config.toml
n_layer = 14
d_model = 192
n_head = 4
n_kv_head = 4
head_dim = 96
d_mlp = 768
vocab_size = 8192
activation = "tanh_gelu"
norm = "rmsnorm"
norm_place = "pre"
norm_eps = 1e-06
positions = "rope"
rope_base = 10000.0
rope_fraction = 0.25
qk_norm = false
attn_scale = 0.102
bias = "none"
tie_embeddings = true
parallel_block = false
init = "uniform"
init_std_qkv = 0.0463
init_std_o = 0.0575
init_std_up = 0.0663
init_std_down = 0.0663
init_mimetic = 0.5
optimizer = "muon_variant"
lr = 0.00688
beta1 = 0.95
weight_decay = 0.0
lr_head = 0.0084
warmup_steps = 200
schedule = "wsd"
decay_fraction = 1.0
decay_shape = "linear"
final_lr_fraction = 0.0
batch_tokens = 65536
seq_len = 512
doc_mask = true
train_tokens = 492900000
steps = 7522
dataset = "wikipedia_en"
Each number is 50 + 10 x the weight over its row's rms, rounded and kept within 0 to 99. Layers, rows and columns count from 0. The size before them is the row's rms in percent of the matrix's.

# o: layer 6 attention output (transposed), 384x192, rms 0.0576, rows 344-379, columns 0-95
# v: layer 6 attention value, 384x192, rms 0.0435, rows 345-380, columns 0-95
o344 098:56 52 64 58 38 59 43 56 55 47 43 65 30 52 57 51 63 36 52 44 55 56 61 25 34 47 54 63 51 40 55 54 52 56 53 45 50 55 53 49 59 43 46 42 42 46 33 49 62 55 65 49 51 56 63 60 39 64 48 42 55 55 42 48 40 34 39 41 48 49 44 45 55 48 59 40 61 37 27 62 38 52 44 36 44 31 28 51 43 31 39 70 60 65 52 46
v345 094:32 70 47 47 61 60 52 31 32 76 59 43 43 52 42 60 51 57 58 50 38 53 39 47 52 42 38 32 61 51 48 55 46 56 63 33 57 53 38 46 42 42 32 50 52 33 64 48 63 39 55 44 57 42 63 47 36 38 51 57 26 61 43 49 41 66 55 37 31 37 57 66 50 59 36 70 44 63 60 43 65 40 65 62 54 44 58 53 50 66 57 69 51 52 54 59
o345 092:48 66 41 47 38 41 39 50 59 45 49 45 46 48 67 47 59 41 62 47 51 39 44 71 40 48 44 63 46 55 38 52 63 43 46 48 26 48 54 40 63 51 56 61 46 71 45 64 49 60 44 41 40 61 55 61 61 46 69 42 53 53 49 48 53 44 50 42 54 56 44 51 46 43 62 44 45 51 44 54 49 58 43 52 47 59 42 59 45 35 26 45 52 60 58 55
v346 094:41 38 53 38 42 39 49 36 54 49 35 71 63 61 60 43 29 57 49 46 61 52 80 37 43 60 43 42 45 51 48 27 44 60 45 47 62 63 39 61 44 48 53 43 35 54 30 54 47 60 42 32 74 51 44 49 45 62 51 58 54 44 51 43 54 57 40 38 45 49 57 41 39 49 61 61 42 60 52 50 38 61 52 51 55 58 43 37 59 54 71 31 43 38 44 23
o346 094:58 42 64 44 64 65 41 63 28 52 54 46 55 39 43 35 46 55 44 65 48 52 20 48 43 45 53 46 54 37 37 61 49 50 44 53 54 05 40 52 56 65 45 49 54 46 58 42 44 45 53 56 43 55 53 66 65 41 35 38 44 53 34 54 67 49 49 46 63 53 61 59 40 54 47 51 44 38 51 59 62 34 53 59 42 38 51 51 34 34 31 54 58 25 68 55
v347 106:54 36 52 50 44 49 53 64 57 47 43 58 42 44 37 51 47 59 53 40 44 46 49 49 47 62 56 53 38 54 68 39 59 50 56 51 56 38 63 52 62 52 43 63 50 33 46 50 50 55 41 49 46 58 43 57 59 59 55 62 53 62 52 40 54 47 58 60 64 46 58 57 52 58 52 42 57 50 43 36 44 33 58 38 47 36 73 55 51 60 46 37 66 67 74 66
o347 109:42 69 43 69 53 26 51 48 45 59 64 44 39 42 55 36 51 41 50 63 58 49 56 54 50 41 41 62 44 29 44 42 66 36 52 58 56 45 38 48 36 69 56 48 68 53 49 46 48 45 40 54 63 48 51 41 44 40 47 58 70 57 36 47 46 63 49 47 55 53 60 49 32 36 68 53 59 55 55 74 52 52 43 39 54 62 37 30 60 41 55 53 48 41 46 50
v348 090:56 61 67 42 38 32 59 49 63 32 33 53 58 46 48 53 53 39 32 50 58 45 59 51 51 54 63 51 46 43 48 39 63 55 39 40 66 52 58 42 66 42 58 49 55 39 42 40 41 57 33 59 51 56 59 32 59 78 50 53 48 39 52 68 64 43 60 49 51 66 53 47 50 66 30 37 46 47 43 46 67 46 47 56 58 57 53 57 36 48 46 51 68 47 52 32
o348 081:49 53 40 51 70 47 55 52 56 48 46 49 55 56 58 46 41 84 34 48 49 56 48 63 38 66 49 44 53 38 51 68 59 35 48 58 28 49 47 52 48 57 37 62 62 44 49 51 57 65 58 46 53 45 61 60 56 40 48 53 52 38 51 44 31 58 35 27 62 50 48 66 56 50 54 52 42 65 65 44 43 42 50 40 41 32 55 42 51 49 44 42 41 48 56 43
v349 091:52 36 42 54 64 53 46 57 41 44 34 47 70 41 57 55 54 53 48 45 24 60 36 37 53 50 45 67 42 44 54 51 31 68 40 55 48 45 54 44 36 31 37 53 58 54 77 55 58 43 42 37 54 64 47 51 52 48 49 43 55 30 39 69 52 64 38 46 38 44 51 71 52 51 32 34 28 35 54 49 53 56 50 70 57 60 58 56 57 65 48 75 64 58 58 45
o349 090:54 51 54 51 50 54 48 45 62 51 55 50 51 54 48 53 57 63 46 61 69 66 53 47 40 46 51 47 25 34 41 46 53 52 40 45 41 49 64 54 59 72 49 45 43 42 48 45 44 58 30 46 59 61 42 50 28 68 71 58 50 39 54 62 38 38 40 49 56 48 43 30 63 35 44 54 58 61 42 40 66 45 54 36 49 51 50 44 49 54 57 45 51 61 36 55
v350 098:36 33 47 53 67 45 43 47 58 29 30 50 45 33 59 50 49 43 36 62 54 57 56 31 58 44 71 69 51 60 45 59 51 51 41 51 60 37 46 58 65 61 62 39 54 52 47 55 42 42 47 39 40 52 55 29 50 57 44 42 64 48 69 44 53 54 58 51 66 39 59 52 45 47 28 37 62 48 61 38 61 42 41 43 51 67 43 59 55 35 41 42 38 52 46 45
o350 102:60 24 42 55 42 46 53 49 37 43 54 56 53 49 44 41 45 64 37 43 52 55 30 48 38 55 36 73 52 61 49 38 41 47 44 31 38 55 65 45 56 56 66 51 49 42 43 42 55 39 42 51 65 38 38 37 50 51 48 51 64 48 34 43 54 28 55 73 45 55 37 24 66 46 48 62 32 60 59 49 57 57 48 41 30 25 51 59 49 61 55 55 49 70 66 37
v351 104:48 42 51 47 47 54 56 38 50 59 58 32 49 41 62 58 56 60 44 45 57 46 51 50 60 41 50 54 57 50 38 65 73 49 56 43 60 60 31 53 59 52 67 52 41 48 43 60 47 34 46 42 66 54 44 50 48 49 36 41 42 68 58 39 50 54 46 79 50 50 57 38 45 56 67 64 46 48 46 35 71 44 61 59 47 40 34 55 40 35 45 43 52 58 62 56
o351 094:52 59 71 40 49 43 48 55 50 41 41 55 42 50 53 38 42 59 53 33 34 38 48 72 41 54 37 59 49 48 48 39 37 51 52 54 63 53 45 57 35 60 55 68 55 78 61 61 66 62 61 63 44 57 54 59 45 41 38 53 50 29 46 67 56 50 67 41 63 44 57 50 47 50 40 38 28 42 70 53 38 49 39 42 36 44 39 43 52 50 53 47 61 47 45 32
v352 109:59 43 57 44 41 45 36 43 39 32 60 54 42 43 51 47 63 38 44 49 51 46 39 50 37 42 46 43 47 44 61 48 57 45 68 51 35 47 48 38 49 22 57 44 32 66 38 36 64 55 35 59 52 60 49 59 45 36 39 19 58 52 43 58 33 64 54 47 61 39 43 43 51 53 37 52 56 48 48 69 54 58 35 44 36 53 36 55 35 44 57 73 56 52 58 50
o352 108:46 40 48 57 60 59 48 57 62 46 41 56 67 73 54 74 46 55 59 41 34 65 56 57 66 53 45 58 40 66 50 63 45 42 31 50 51 68 42 47 43 44 52 45 66 53 41 65 51 36 59 29 31 70 55 67 55 63 47 49 46 40 61 50 56 57 51 64 57 55 46 49 65 39 49 45 38 50 57 56 50 47 46 62 66 56 56 46 62 40 47 33 41 32 50 50
v353 104:39 62 57 52 62 48 66 40 50 47 47 30 58 47 52 58 61 37 53 47 40 64 61 44 48 29 47 51 42 54 47 54 72 60 26 54 57 31 51 38 50 40 58 65 64 43 52 50 45 50 47 40 42 54 40 38 35 45 49 39 40 39 56 52 67 37 63 68 49 50 61 42 49 52 47 46 50 37 63 45 49 43 42 47 40 52 54 51 53 55 49 48 47 53 41 50
o353 101:48 43 39 57 40 45 47 60 56 58 28 59 35 35 41 40 53 53 61 52 51 27 44 51 66 54 54 60 47 48 67 55 45 22 50 35 52 70 57 37 43 50 46 48 32 42 57 49 41 52 37 34 59 49 44 36 45 55 44 56 55 65 56 63 45 59 48 62 35 55 37 57 61 57 34 68 39 60 36 34 54 65 59 47 61 53 43 63 55 54 50 50 55 54 52 49
v354 105:44 23 48 56 51 36 44 44 49 65 69 65 65 40 56 68 52 63 66 66 42 46 52 37 39 55 46 39 46 49 57 41 60 64 44 59 64 58 49 36 55 27 46 38 61 54 57 66 43 39 48 49 67 62 34 53 55 44 52 44 50 43 40 58 50 54 61 69 37 46 35 53 50 47 35 61 45 38 56 55 76 61 57 60 74 53 56 49 54 52 44 50 49 44 62 48
o354 093:38 58 25 42 59 63 32 56 47 51 28 58 50 63 52 47 64 45 40 37 63 47 39 53 56 35 36 60 33 56 33 55 47 41 45 53 37 39 35 62 41 56 54 63 52 30 59 67 53 53 43 44 62 45 45 42 44 40 55 50 49 42 48 66 53 40 42 46 39 36 35 62 57 52 53 57 52 41 50 41 53 43 47 50 43 51 56 51 62 47 55 54 48 44 37 57
v355 095:50 45 50 50 49 63 45 43 53 48 54 34 41 64 54 68 70 54 43 35 41 36 54 46 53 45 46 36 31 67 44 59 66 37 43 61 47 43 47 38 59 52 51 48 65 48 55 51 41 51 63 62 42 66 50 51 46 34 42 68 51 52 43 61 76 59 49 48 55 46 45 51 37 42 43 53 55 33 66 60 52 54 55 53 52 57 57 58 43 44 38 58 52 63 60 41
o355 099:66 54 46 47 43 57 48 41 34 40 54 44 61 57 50 40 33 55 39 47 47 69 45 41 42 52 59 60 68 46 64 37 44 46 44 47 38 59 55 52 43 51 55 50 46 57 70 50 46 48 43 52 38 49 61 32 43 39 53 39 66 39 70 55 47 54 58 53 48 46 47 53 49 60 32 37 46 54 46 50 45 51 54 61 65 49 61 66 41 41 59 55 47 47 41 56
v356 105:45 41 32 55 58 48 45 51 41 46 51 41 61 45 27 56 58 55 49 49 59 60 61 42 47 45 55 66 47 60 54 52 34 34 55 41 37 43 50 61 52 34 36 51 50 39 33 37 50 79 68 49 44 45 56 36 62 48 56 45 46 57 26 44 51 55 50 49 49 36 37 71 49 46 47 38 53 56 38 40 46 35 55 58 52 63 51 47 42 59 47 53 39 48 45 49
o356 106:43 50 47 61 54 63 56 46 43 38 68 48 62 69 70 46 45 50 50 56 54 38 44 46 71 55 48 44 45 36 35 36 57 44 37 75 65 51 52 38 42 47 67 41 34 52 71 30 58 51 38 57 48 52 54 53 49 49 56 62 79 43 56 47 49 32 60 49 50 69 44 40 40 63 51 67 50 67 57 70 50 46 52 45 49 53 70 37 53 57 45 44 70 48 59 51
v357 098:54 45 60 55 31 47 71 40 25 38 54 68 61 70 47 48 61 38 49 50 55 33 50 57 52 64 60 41 44 39 34 56 53 49 51 35 55 71 41 55 66 67 49 44 37 61 33 47 47 50 49 52 49 61 50 47 56 57 35 40 53 41 40 54 52 55 50 61 49 43 46 25 49 60 63 51 38 35 58 48 56 40 45 51 54 28 30 54 42 48 35 48 44 43 45 52
o357 093:52 53 57 40 56 42 46 52 73 50 46 31 40 41 52 57 42 54 56 63 51 72 42 59 40 39 50 55 54 34 55 63 49 49 65 57 56 59 51 41 48 53 56 51 53 40 47 59 61 61 59 65 40 57 49 49 56 54 34 54 52 56 54 70 33 47 47 31 48 42 76 56 45 55 44 52 67 52 53 53 35 59 45 51 71 45 38 50 44 46 63 44 55 48 53 41
v358 095:39 43 29 46 49 34 44 37 42 50 48 41 45 51 50 53 55 50 60 54 40 46 55 36 61 42 47 55 58 42 50 42 42 47 66 39 49 50 56 67 46 50 52 54 49 45 50 64 47 54 43 51 62 81 68 30 51 46 61 49 53 43 40 46 44 45 46 55 59 55 38 40 49 43 63 46 37 52 57 37 68 36 67 65 51 50 62 35 56 58 52 58 47 45 58 71
o358 097:54 58 78 47 46 43 47 64 66 59 57 56 62 62 65 42 56 42 51 49 59 47 59 60 55 61 47 48 42 50 44 44 58 54 27 63 49 59 30 48 72 58 62 61 46 44 63 54 45 48 37 42 47 56 38 62 69 50 52 46 55 52 50 58 59 63 49 37 52 52 45 61 41 44 46 43 47 64 58 62 63 44 31 34 64 52 36 42 42 60 47 53 60 41 51 48
v359 102:49 50 44 73 56 24 44 58 42 51 65 47 45 44 54 65 57 65 46 51 62 53 72 45 61 43 59 56 59 50 51 42 57 63 48 56 44 52 37 48 41 62 64 41 74 65 62 58 48 48 58 37 39 59 61 57 66 66 57 62 54 30 37 59 61 65 48 40 60 29 51 68 63 55 56 62 45 49 64 46 57 62 54 62 50 54 52 69 43 66 50 49 58 53 55 45
o359 100:44 61 51 33 31 64 44 52 48 52 46 38 60 64 37 31 58 58 40 44 38 46 41 41 47 37 42 50 41 45 56 41 61 45 42 45 41 53 64 60 48 53 56 44 45 43 52 57 40 51 44 68 74 57 26 42 37 28 39 51 59 54 61 55 40 60 39 59 57 53 42 55 47 74 46 39 57 49 39 38 47 45 58 43 46 51 42 37 59 48 59 36 52 50 46 69
v360 103:53 45 43 45 64 55 49 36 47 54 36 40 51 38 54 61 43 40 42 51 58 35 38 33 35 38 47 63 54 54 44 54 37 62 57 47 47 55 51 44 64 45 25 43 59 58 55 52 36 53 72 56 61 36 60 39 29 44 27 27 53 46 32 48 50 53 62 51 44 61 43 42 45 56 59 63 47 48 60 43 38 46 64 67 58 44 43 49 32 57 46 53 46 43 34 55
o360 100:50 45 45 57 43 33 57 51 59 52 34 53 46 55 39 48 35 47 56 46 60 57 61 47 69 59 45 61 44 42 54 63 46 54 42 61 43 40 63 51 50 62 67 56 30 52 50 39 64 45 56 59 23 46 42 56 48 23 49 60 52 59 66 54 53 31 44 49 37 52 55 53 44 37 26 46 36 53 54 36 58 37 40 48 38 59 51 65 50 46 55 46 64 71 61 48
v361 103:60 55 49 49 51 48 52 53 51 35 54 63 55 60 48 43 53 45 64 50 57 60 45 46 51 55 65 55 39 59 69 57 46 50 48 41 46 46 54 60 30 36 35 38 69 50 44 66 46 60 66 38 40 58 50 36 63 40 50 47 34 35 46 54 36 52 45 52 74 50 50 54 51 39 49 46 44 47 79 46 43 69 35 53 55 73 55 62 43 62 42 50 65 58 45 61
o361 103:40 42 31 55 54 64 46 53 51 68 60 42 34 53 60 43 29 57 52 54 47 34 38 38 40 49 49 56 54 31 53 39 59 44 47 54 46 66 45 40 37 58 63 51 29 32 27 48 74 39 48 58 39 68 43 61 47 44 39 55 60 54 45 59 37 58 54 45 43 64 47 32 49 35 48 45 57 44 43 44 34 47 69 53 48 39 58 43 40 47 56 69 28 42 53 39
v362 101:47 43 52 44 49 57 41 48 40 56 52 74 45 62 54 56 40 49 29 57 44 59 57 51 39 33 63 24 42 52 66 55 48 55 42 49 53 39 43 61 47 36 58 42 46 46 33 49 64 46 59 45 54 40 59 58 37 43 36 44 47 69 41 49 40 59 44 60 45 30 37 47 50 35 53 47 48 55 52 52 63 42 36 48 32 54 63 53 27 32 56 65 58 61 68 32
o362 093:62 44 54 53 56 56 39 36 58 44 33 43 55 49 53 46 33 24 63 60 48 47 27 53 52 52 37 66 45 64 40 46 48 52 58 44 48 44 47 36 35 42 39 49 47 49 60 44 61 38 60 41 48 55 71 72 55 44 74 57 36 51 58 49 51 51 41 44 58 45 44 35 48 62 55 38 46 48 32 64 46 42 33 56 60 56 50 67 51 46 45 48 47 37 45 62
v363 098:60 52 61 52 56 52 58 40 32 50 38 27 27 62 56 42 46 38 54 49 48 41 48 59 55 45 59 47 48 44 59 32 45 24 53 49 55 64 43 62 51 47 57 49 51 44 30 35 49 53 57 52 49 33 53 36 55 38 67 67 38 43 38 39 61 46 70 47 58 45 38 50 53 68 56 47 50 54 49 54 46 43 53 37 51 35 30 53 52 61 43 36 37 50 57 68
o363 091:48 44 55 60 35 48 49 48 59 55 51 52 36 52 40 42 37 44 48 30 57 44 64 72 41 50 40 69 52 52 36 57 57 63 61 62 58 35 48 48 59 34 56 47 42 62 45 46 50 46 51 55 37 40 61 60 58 57 36 54 38 53 78 41 68 48 47 39 35 66 60 64 42 60 40 53 65 46 33 55 41 65 53 62 43 54 58 43 51 50 46 57 64 58 73 21
v364 102:49 42 49 58 53 59 54 54 18 56 43 60 47 43 41 36 36 47 57 54 39 50 41 46 55 46 59 48 50 46 47 78 55 57 33 53 64 57 51 52 57 42 54 53 66 61 50 19 55 45 64 52 59 46 45 36 34 66 58 42 49 46 58 55 64 62 39 56 56 46 61 42 61 44 49 45 44 57 50 59 46 27 32 62 50 53 50 42 72 51 24 55 36 49 44 52
o364 103:49 60 59 40 38 54 48 47 64 46 32 43 54 48 52 57 73 55 45 68 63 54 42 51 44 60 58 45 62 53 59 37 42 61 47 64 32 61 61 44 60 62 46 50 46 37 66 62 39 49 41 61 65 56 55 43 45 42 48 34 48 57 45 68 42 29 37 52 27 37 52 44 68 61 40 67 43 58 43 39 44 58 55 33 44 59 50 48 49 58 51 61 40 55 49 36
v365 101:79 51 54 45 54 39 51 47 50 51 50 53 31 38 59 66 53 58 48 47 49 58 47 42 39 41 61 55 45 70 51 58 44 60 37 52 48 46 46 50 59 60 53 41 50 65 43 35 46 51 31 55 54 56 54 46 50 59 59 37 67 56 68 45 58 34 64 32 38 58 44 45 64 62 58 53 45 67 38 54 49 41 53 54 36 57 43 46 45 40 40 59 40 35 54 48
o365 105:42 46 72 52 48 35 49 58 53 53 41 39 58 55 35 58 32 58 55 38 66 64 60 58 41 62 46 51 51 53 54 54 40 27 65 39 63 65 59 47 50 48 46 61 48 42 60 37 50 55 60 38 63 63 47 58 68 63 23 48 48 39 44 46 46 64 41 45 62 56 61 67 45 44 20 57 46 34 49 56 66 76 49 51 39 45 57 52 60 34 62 63 53 65 52 60
v366 109:45 41 71 57 53 37 58 39 47 65 25 54 67 40 48 47 50 41 60 69 62 55 60 31 34 37 47 74 34 35 44 57 62 49 49 49 42 51 52 60 57 56 47 37 56 44 62 45 39 63 52 29 64 50 47 56 43 48 43 58 64 63 52 54 51 51 33 44 65 60 68 54 37 28 50 53 55 44 50 39 40 41 36 49 34 48 55 52 65 67 57 45 58 53 50 47
o366 104:38 49 50 70 57 58 63 57 36 56 66 55 50 28 49 40 30 62 48 54 52 40 45 39 65 54 48 46 41 60 62 49 57 37 50 46 51 35 66 52 49 70 57 44 21 46 59 45 33 42 27 59 49 46 49 51 57 51 46 58 66 55 50 45 48 64 35 57 34 48 53 44 39 53 69 53 50 62 61 58 46 54 48 40 60 60 63 47 40 63 52 45 46 45 58 69
v367 114:33 54 52 34 52 63 60 43 74 42 42 42 47 57 60 49 58 35 40 50 58 63 64 55 42 58 52 39 42 42 37 51 61 52 46 54 40 34 49 48 52 60 37 53 56 21 43 44 51 63 35 42 38 45 64 50 32 47 56 59 49 60 56 45 55 53 37 48 48 28 44 48 50 60 66 51 59 46 29 47 52 61 47 62 55 41 38 64 38 64 49 55 75 48 53 34
o367 109:64 46 50 68 56 37 43 51 54 62 54 39 59 55 51 29 39 57 38 28 41 42 44 43 59 57 37 71 62 56 67 54 36 49 68 58 36 44 56 43 49 58 62 31 65 54 58 54 34 51 69 46 67 51 62 50 59 57 45 47 41 53 56 56 45 46 72 55 47 38 53 51 27 43 36 41 48 56 50 40 54 57 57 33 59 75 52 51 53 45 43 50 43 71 56 60
v368 095:52 45 45 51 53 45 65 54 56 64 49 41 62 33 53 56 56 55 50 57 27 63 66 52 59 59 63 36 58 45 47 45 61 66 49 47 51 50 69 53 67 62 48 53 55 40 15 63 55 40 49 48 38 63 54 40 46 36 60 48 43 42 52 51 55 39 32 46 57 47 68 67 70 54 46 54 57 38 45 36 48 55 46 43 36 50 49 44 47 37 43 30 48 62 62 35
o368 102:57 51 64 75 48 61 49 47 41 58 59 59 57 50 54 34 59 45 50 51 73 61 25 55 45 36 38 60 50 47 55 66 61 50 57 48 46 53 49 52 62 60 53 46 44 43 57 40 46 75 39 61 70 51 42 27 60 58 26 65 47 39 32 56 52 54 47 51 39 43 60 46 42 36 52 46 54 59 57 59 42 50 38 51 62 60 48 61 52 56 51 36 47 34 31 51
v369 108:58 63 48 57 50 60 50 38 42 69 42 34 45 38 55 49 40 59 69 42 47 58 50 78 55 48 42 51 61 41 53 53 39 35 49 43 66 53 44 74 38 47 56 64 62 56 51 42 55 54 50 38 44 57 44 56 52 43 62 62 29 50 45 31 40 40 68 59 58 62 55 51 35 46 70 68 55 70 37 36 47 63 39 54 59 36 45 39 57 55 46 46 47 56 58 47
o369 104:48 51 66 54 56 48 45 49 61 65 70 57 41 60 37 55 54 39 39 70 55 33 67 52 40 39 56 44 43 42 30 45 56 54 63 51 58 49 40 27 51 58 44 47 45 53 25 37 53 53 69 60 47 38 52 61 49 51 43 51 52 65 53 48 61 61 58 39 44 50 52 45 46 49 58 42 47 33 21 57 44 52 51 44 53 41 63 49 51 44 35 59 65 47 50 47
v370 093:49 37 47 51 53 36 52 38 71 49 48 66 51 53 65 38 44 47 63 46 51 55 42 59 50 53 51 60 55 29 53 46 65 44 53 57 46 57 55 52 50 35 48 42 56 51 47 38 51 42 51 51 50 49 47 63 44 61 32 35 65 74 65 54 54 23 60 49 57 33 60 52 54 43 22 43 52 43 51 56 37 36 41 51 50 39 56 62 40 56 73 39 42 53 42 40
o370 093:56 64 68 75 49 43 47 60 43 63 45 47 55 38 41 46 49 52 41 38 52 51 55 42 48 54 49 53 46 55 39 44 25 33 56 58 60 50 50 55 62 49 52 39 42 40 52 50 45 41 50 40 44 48 56 39 64 39 54 62 46 46 65 50 57 58 44 67 45 70 42 57 39 43 43 57 63 56 52 22 45 48 60 60 45 47 43 42 54 54 30 53 54 56 57 52
v371 102:33 46 40 57 49 43 54 39 59 40 48 56 49 46 41 50 42 39 52 33 47 42 42 36 39 56 52 62 47 38 36 50 33 52 72 55 57 30 58 48 58 60 48 68 47 36 30 57 68 72 61 56 60 48 51 59 65 36 52 49 50 52 61 51 51 65 41 56 45 57 51 42 60 68 49 59 51 28 52 27 42 44 45 43 52 38 57 50 39 54 53 48 57 64 63 47
o371 100:57 44 61 60 51 33 56 51 39 50 48 43 40 27 60 34 33 38 46 64 69 51 42 52 52 47 39 60 39 38 42 49 55 52 43 58 54 60 58 37 61 54 70 40 55 67 51 56 50 53 45 48 38 48 45 48 34 55 53 50 55 53 41 59 50 47 55 50 49 48 44 56 43 30 50 53 46 74 61 61 62 29 59 61 55 40 50 47 47 27 58 39 55 51 30 50
v372 094:52 41 54 41 72 53 35 36 50 51 60 52 62 42 41 40 57 40 40 47 26 45 50 43 66 50 63 40 65 39 34 42 36 57 60 47 47 45 60 49 62 74 44 50 56 64 40 69 53 53 53 54 53 57 46 58 81 65 30 37 52 55 46 39 51 52 42 51 63 50 50 41 51 59 66 55 69 49 56 45 27 55 50 63 51 31 40 71 40 58 46 71 45 59 42 57
o372 091:54 41 59 64 50 47 60 46 39 44 38 56 58 58 35 44 48 44 47 56 54 49 78 40 63 52 44 58 42 41 62 50 65 50 55 64 46 55 36 59 52 57 61 46 49 61 49 34 64 66 58 66 36 52 66 45 48 52 56 67 64 52 37 64 45 54 46 47 34 46 50 49 51 44 38 52 43 47 56 51 60 56 52 51 38 68 57 34 35 57 61 37 65 42 43 37
v373 099:43 54 45 39 42 46 68 57 58 48 48 36 63 64 48 42 50 53 57 48 54 55 66 65 50 68 53 35 64 57 44 56 65 46 42 54 59 54 57 46 58 38 47 62 50 58 61 44 39 38 75 57 49 25 56 49 59 56 30 50 37 57 40 39 50 59 58 59 45 61 51 49 61 55 47 47 68 63 31 42 61 47 42 53 56 42 44 59 51 32 45 45 30 52 65 51
o373 104:67 41 53 38 50 45 43 48 42 50 50 47 35 64 63 61 53 38 49 52 59 47 46 71 66 39 58 48 59 60 58 57 48 63 67 39 44 67 45 47 47 57 52 47 54 44 62 51 57 42 53 36 43 63 57 47 45 44 39 30 56 39 56 35 62 50 62 26 40 30 46 72 51 58 35 28 52 55 69 50 51 47 41 53 54 58 46 64 45 60 50 52 61 43 40 38
v374 105:46 46 48 35 56 49 52 50 46 47 34 48 60 47 53 63 56 42 38 47 67 52 62 47 46 46 52 45 26 70 45 41 72 48 60 11 55 45 32 54 70 37 61 67 33 49 43 66 42 47 47 55 55 55 57 40 51 65 45 44 41 51 53 56 62 52 60 64 42 59 48 48 49 57 45 53 28 33 48 55 55 54 62 51 50 50 39 37 46 32 47 58 35 27 47 46
o374 101:69 53 53 49 47 47 53 55 37 60 55 55 52 67 66 65 50 58 62 42 31 39 43 54 46 48 56 54 48 40 36 61 37 65 39 60 53 34 69 53 42 46 51 54 67 49 77 61 64 74 60 43 47 55 43 56 55 41 54 39 57 57 49 66 54 54 52 49 57 47 44 41 55 53 37 49 31 53 63 45 57 31 52 67 41 52 55 58 41 69 44 42 59 48 66 37
v375 103:44 26 40 27 38 64 59 49 38 28 58 44 40 49 60 51 48 49 31 56 59 52 50 45 44 67 68 53 40 51 54 63 41 59 63 72 41 59 43 50 49 56 48 49 64 56 55 40 42 53 54 52 54 54 60 44 53 58 51 54 40 47 42 61 51 72 48 41 46 47 21 58 19 48 51 49 51 47 49 22 41 53 40 49 48 53 45 53 56 47 46 36 39 50 45 51
o375 099:49 48 40 48 73 36 59 45 49 42 67 30 42 56 41 53 35 52 51 54 60 60 42 50 51 55 62 47 53 47 44 45 52 60 50 44 50 55 46 54 33 45 49 53 60 48 43 48 49 47 56 49 44 53 53 56 34 39 45 41 80 43 56 40 72 32 54 45 56 44 59 55 61 50 40 39 59 58 44 67 50 62 62 52 54 37 50 52 57 49 51 61 60 53 50 37
v376 097:47 39 54 63 49 40 49 37 61 37 52 49 52 66 69 55 48 42 52 61 32 50 43 52 61 52 41 44 53 58 42 48 63 49 61 47 46 59 74 49 68 49 62 71 51 42 46 60 59 55 62 52 39 50 34 48 69 57 49 50 38 48 37 35 41 65 48 45 46 44 55 58 63 58 62 40 47 49 49 42 37 46 34 39 48 50 52 69 47 51 47 38 66 48 38 59
o376 103:29 42 51 40 38 47 47 49 48 54 53 64 46 48 41 58 46 39 65 39 64 57 58 49 47 42 68 65 52 40 62 51 41 46 44 65 54 63 52 33 36 63 48 33 55 51 45 46 41 56 63 49 51 56 52 42 37 50 47 72 57 54 42 66 64 20 60 57 46 51 51 38 43 49 52 52 53 55 48 35 54 32 60 42 52 35 50 46 44 53 45 28 35 40 53 51
v377 101:62 61 56 55 42 58 48 51 58 58 59 64 54 46 59 56 39 54 50 52 63 57 76 58 61 60 42 69 42 44 51 40 51 50 56 39 47 64 43 36 51 51 47 59 59 50 62 53 51 32 43 48 48 45 48 55 51 38 23 40 54 47 41 41 51 51 46 49 66 47 58 48 48 70 58 52 63 51 55 59 36 46 57 51 58 40 61 47 17 46 33 54 42 48 70 47
o377 101:47 44 60 53 64 41 61 66 37 46 56 62 51 61 38 69 32 48 34 49 47 44 55 52 46 32 62 36 48 52 35 53 76 48 81 49 58 36 80 58 53 55 45 56 45 43 51 47 55 52 60 53 52 53 45 42 56 67 57 46 55 57 50 53 56 40 40 43 34 57 49 58 47 42 51 39 55 44 22 54 50 56 38 38 51 62 55 47 60 56 59 65 50 44 51 51
v378 100:60 34 52 46 36 51 34 25 56 54 53 47 63 63 51 62 51 51 54 45 63 62 35 47 58 50 56 56 50 41 33 64 52 47 55 49 41 57 31 67 62 54 40 51 43 60 45 52 59 37 51 43 42 56 41 37 55 42 53 48 52 42 60 51 43 61 56 58 50 60 55 34 59 56 52 39 61 40 34 49 66 46 41 47 51 55 43 46 50 58 55 81 54 44 31 83
o378 097:52 68 51 37 54 36 64 79 43 37 44 59 45 58 50 45 51 49 46 60 44 38 64 54 55 47 27 43 61 39 45 38 57 59 46 39 35 55 50 42 41 56 58 45 56 48 42 60 35 48 53 48 52 70 56 64 58 61 80 56 49 38 55 73 59 41 55 36 55 46 53 49 47 49 54 50 38 50 64 45 49 36 57 46 37 55 51 35 44 62 44 36 54 45 61 38
v379 096:58 60 63 47 64 57 34 34 61 55 55 49 37 56 40 48 52 48 61 45 61 38 65 38 46 50 54 51 52 63 52 37 47 40 71 38 55 49 46 42 70 58 55 48 30 28 57 58 50 34 27 57 61 38 63 46 46 55 59 73 36 43 49 40 44 57 55 36 60 47 45 37 49 61 52 50 52 56 53 63 51 57 36 52 49 49 43 42 45 52 50 42 35 42 43 65
o379 096:29 50 53 64 43 32 55 57 57 48 54 52 42 49 57 40 56 68 51 36 37 67 59 45 48 59 48 56 46 59 46 51 43 50 53 56 45 40 46 47 56 56 63 57 49 58 41 61 49 48 47 42 48 62 38 44 61 76 33 38 69 44 69 56 52 57 58 47 51 48 76 51 52 65 62 32 47 37 46 57 63 33 67 44 40 53 37 37 43 61 42 52 45 50 52 48
v380 099:52 31 50 63 31 43 59 50 54 50 37 47 42 54 55 39 54 58 43 50 37 53 55 52 61 60 49 45 40 52 65 43 48 57 48 55 42 50 49 39 68 53 70 41 72 57 55 66 56 39 49 33 43 63 64 66 29 44 51 55 47 57 31 55 30 48 35 49 66 52 68 56 48 51 43 47 46 52 42 58 50 51 50 47 21 47 42 42 42 61 53 52 60 55 43 50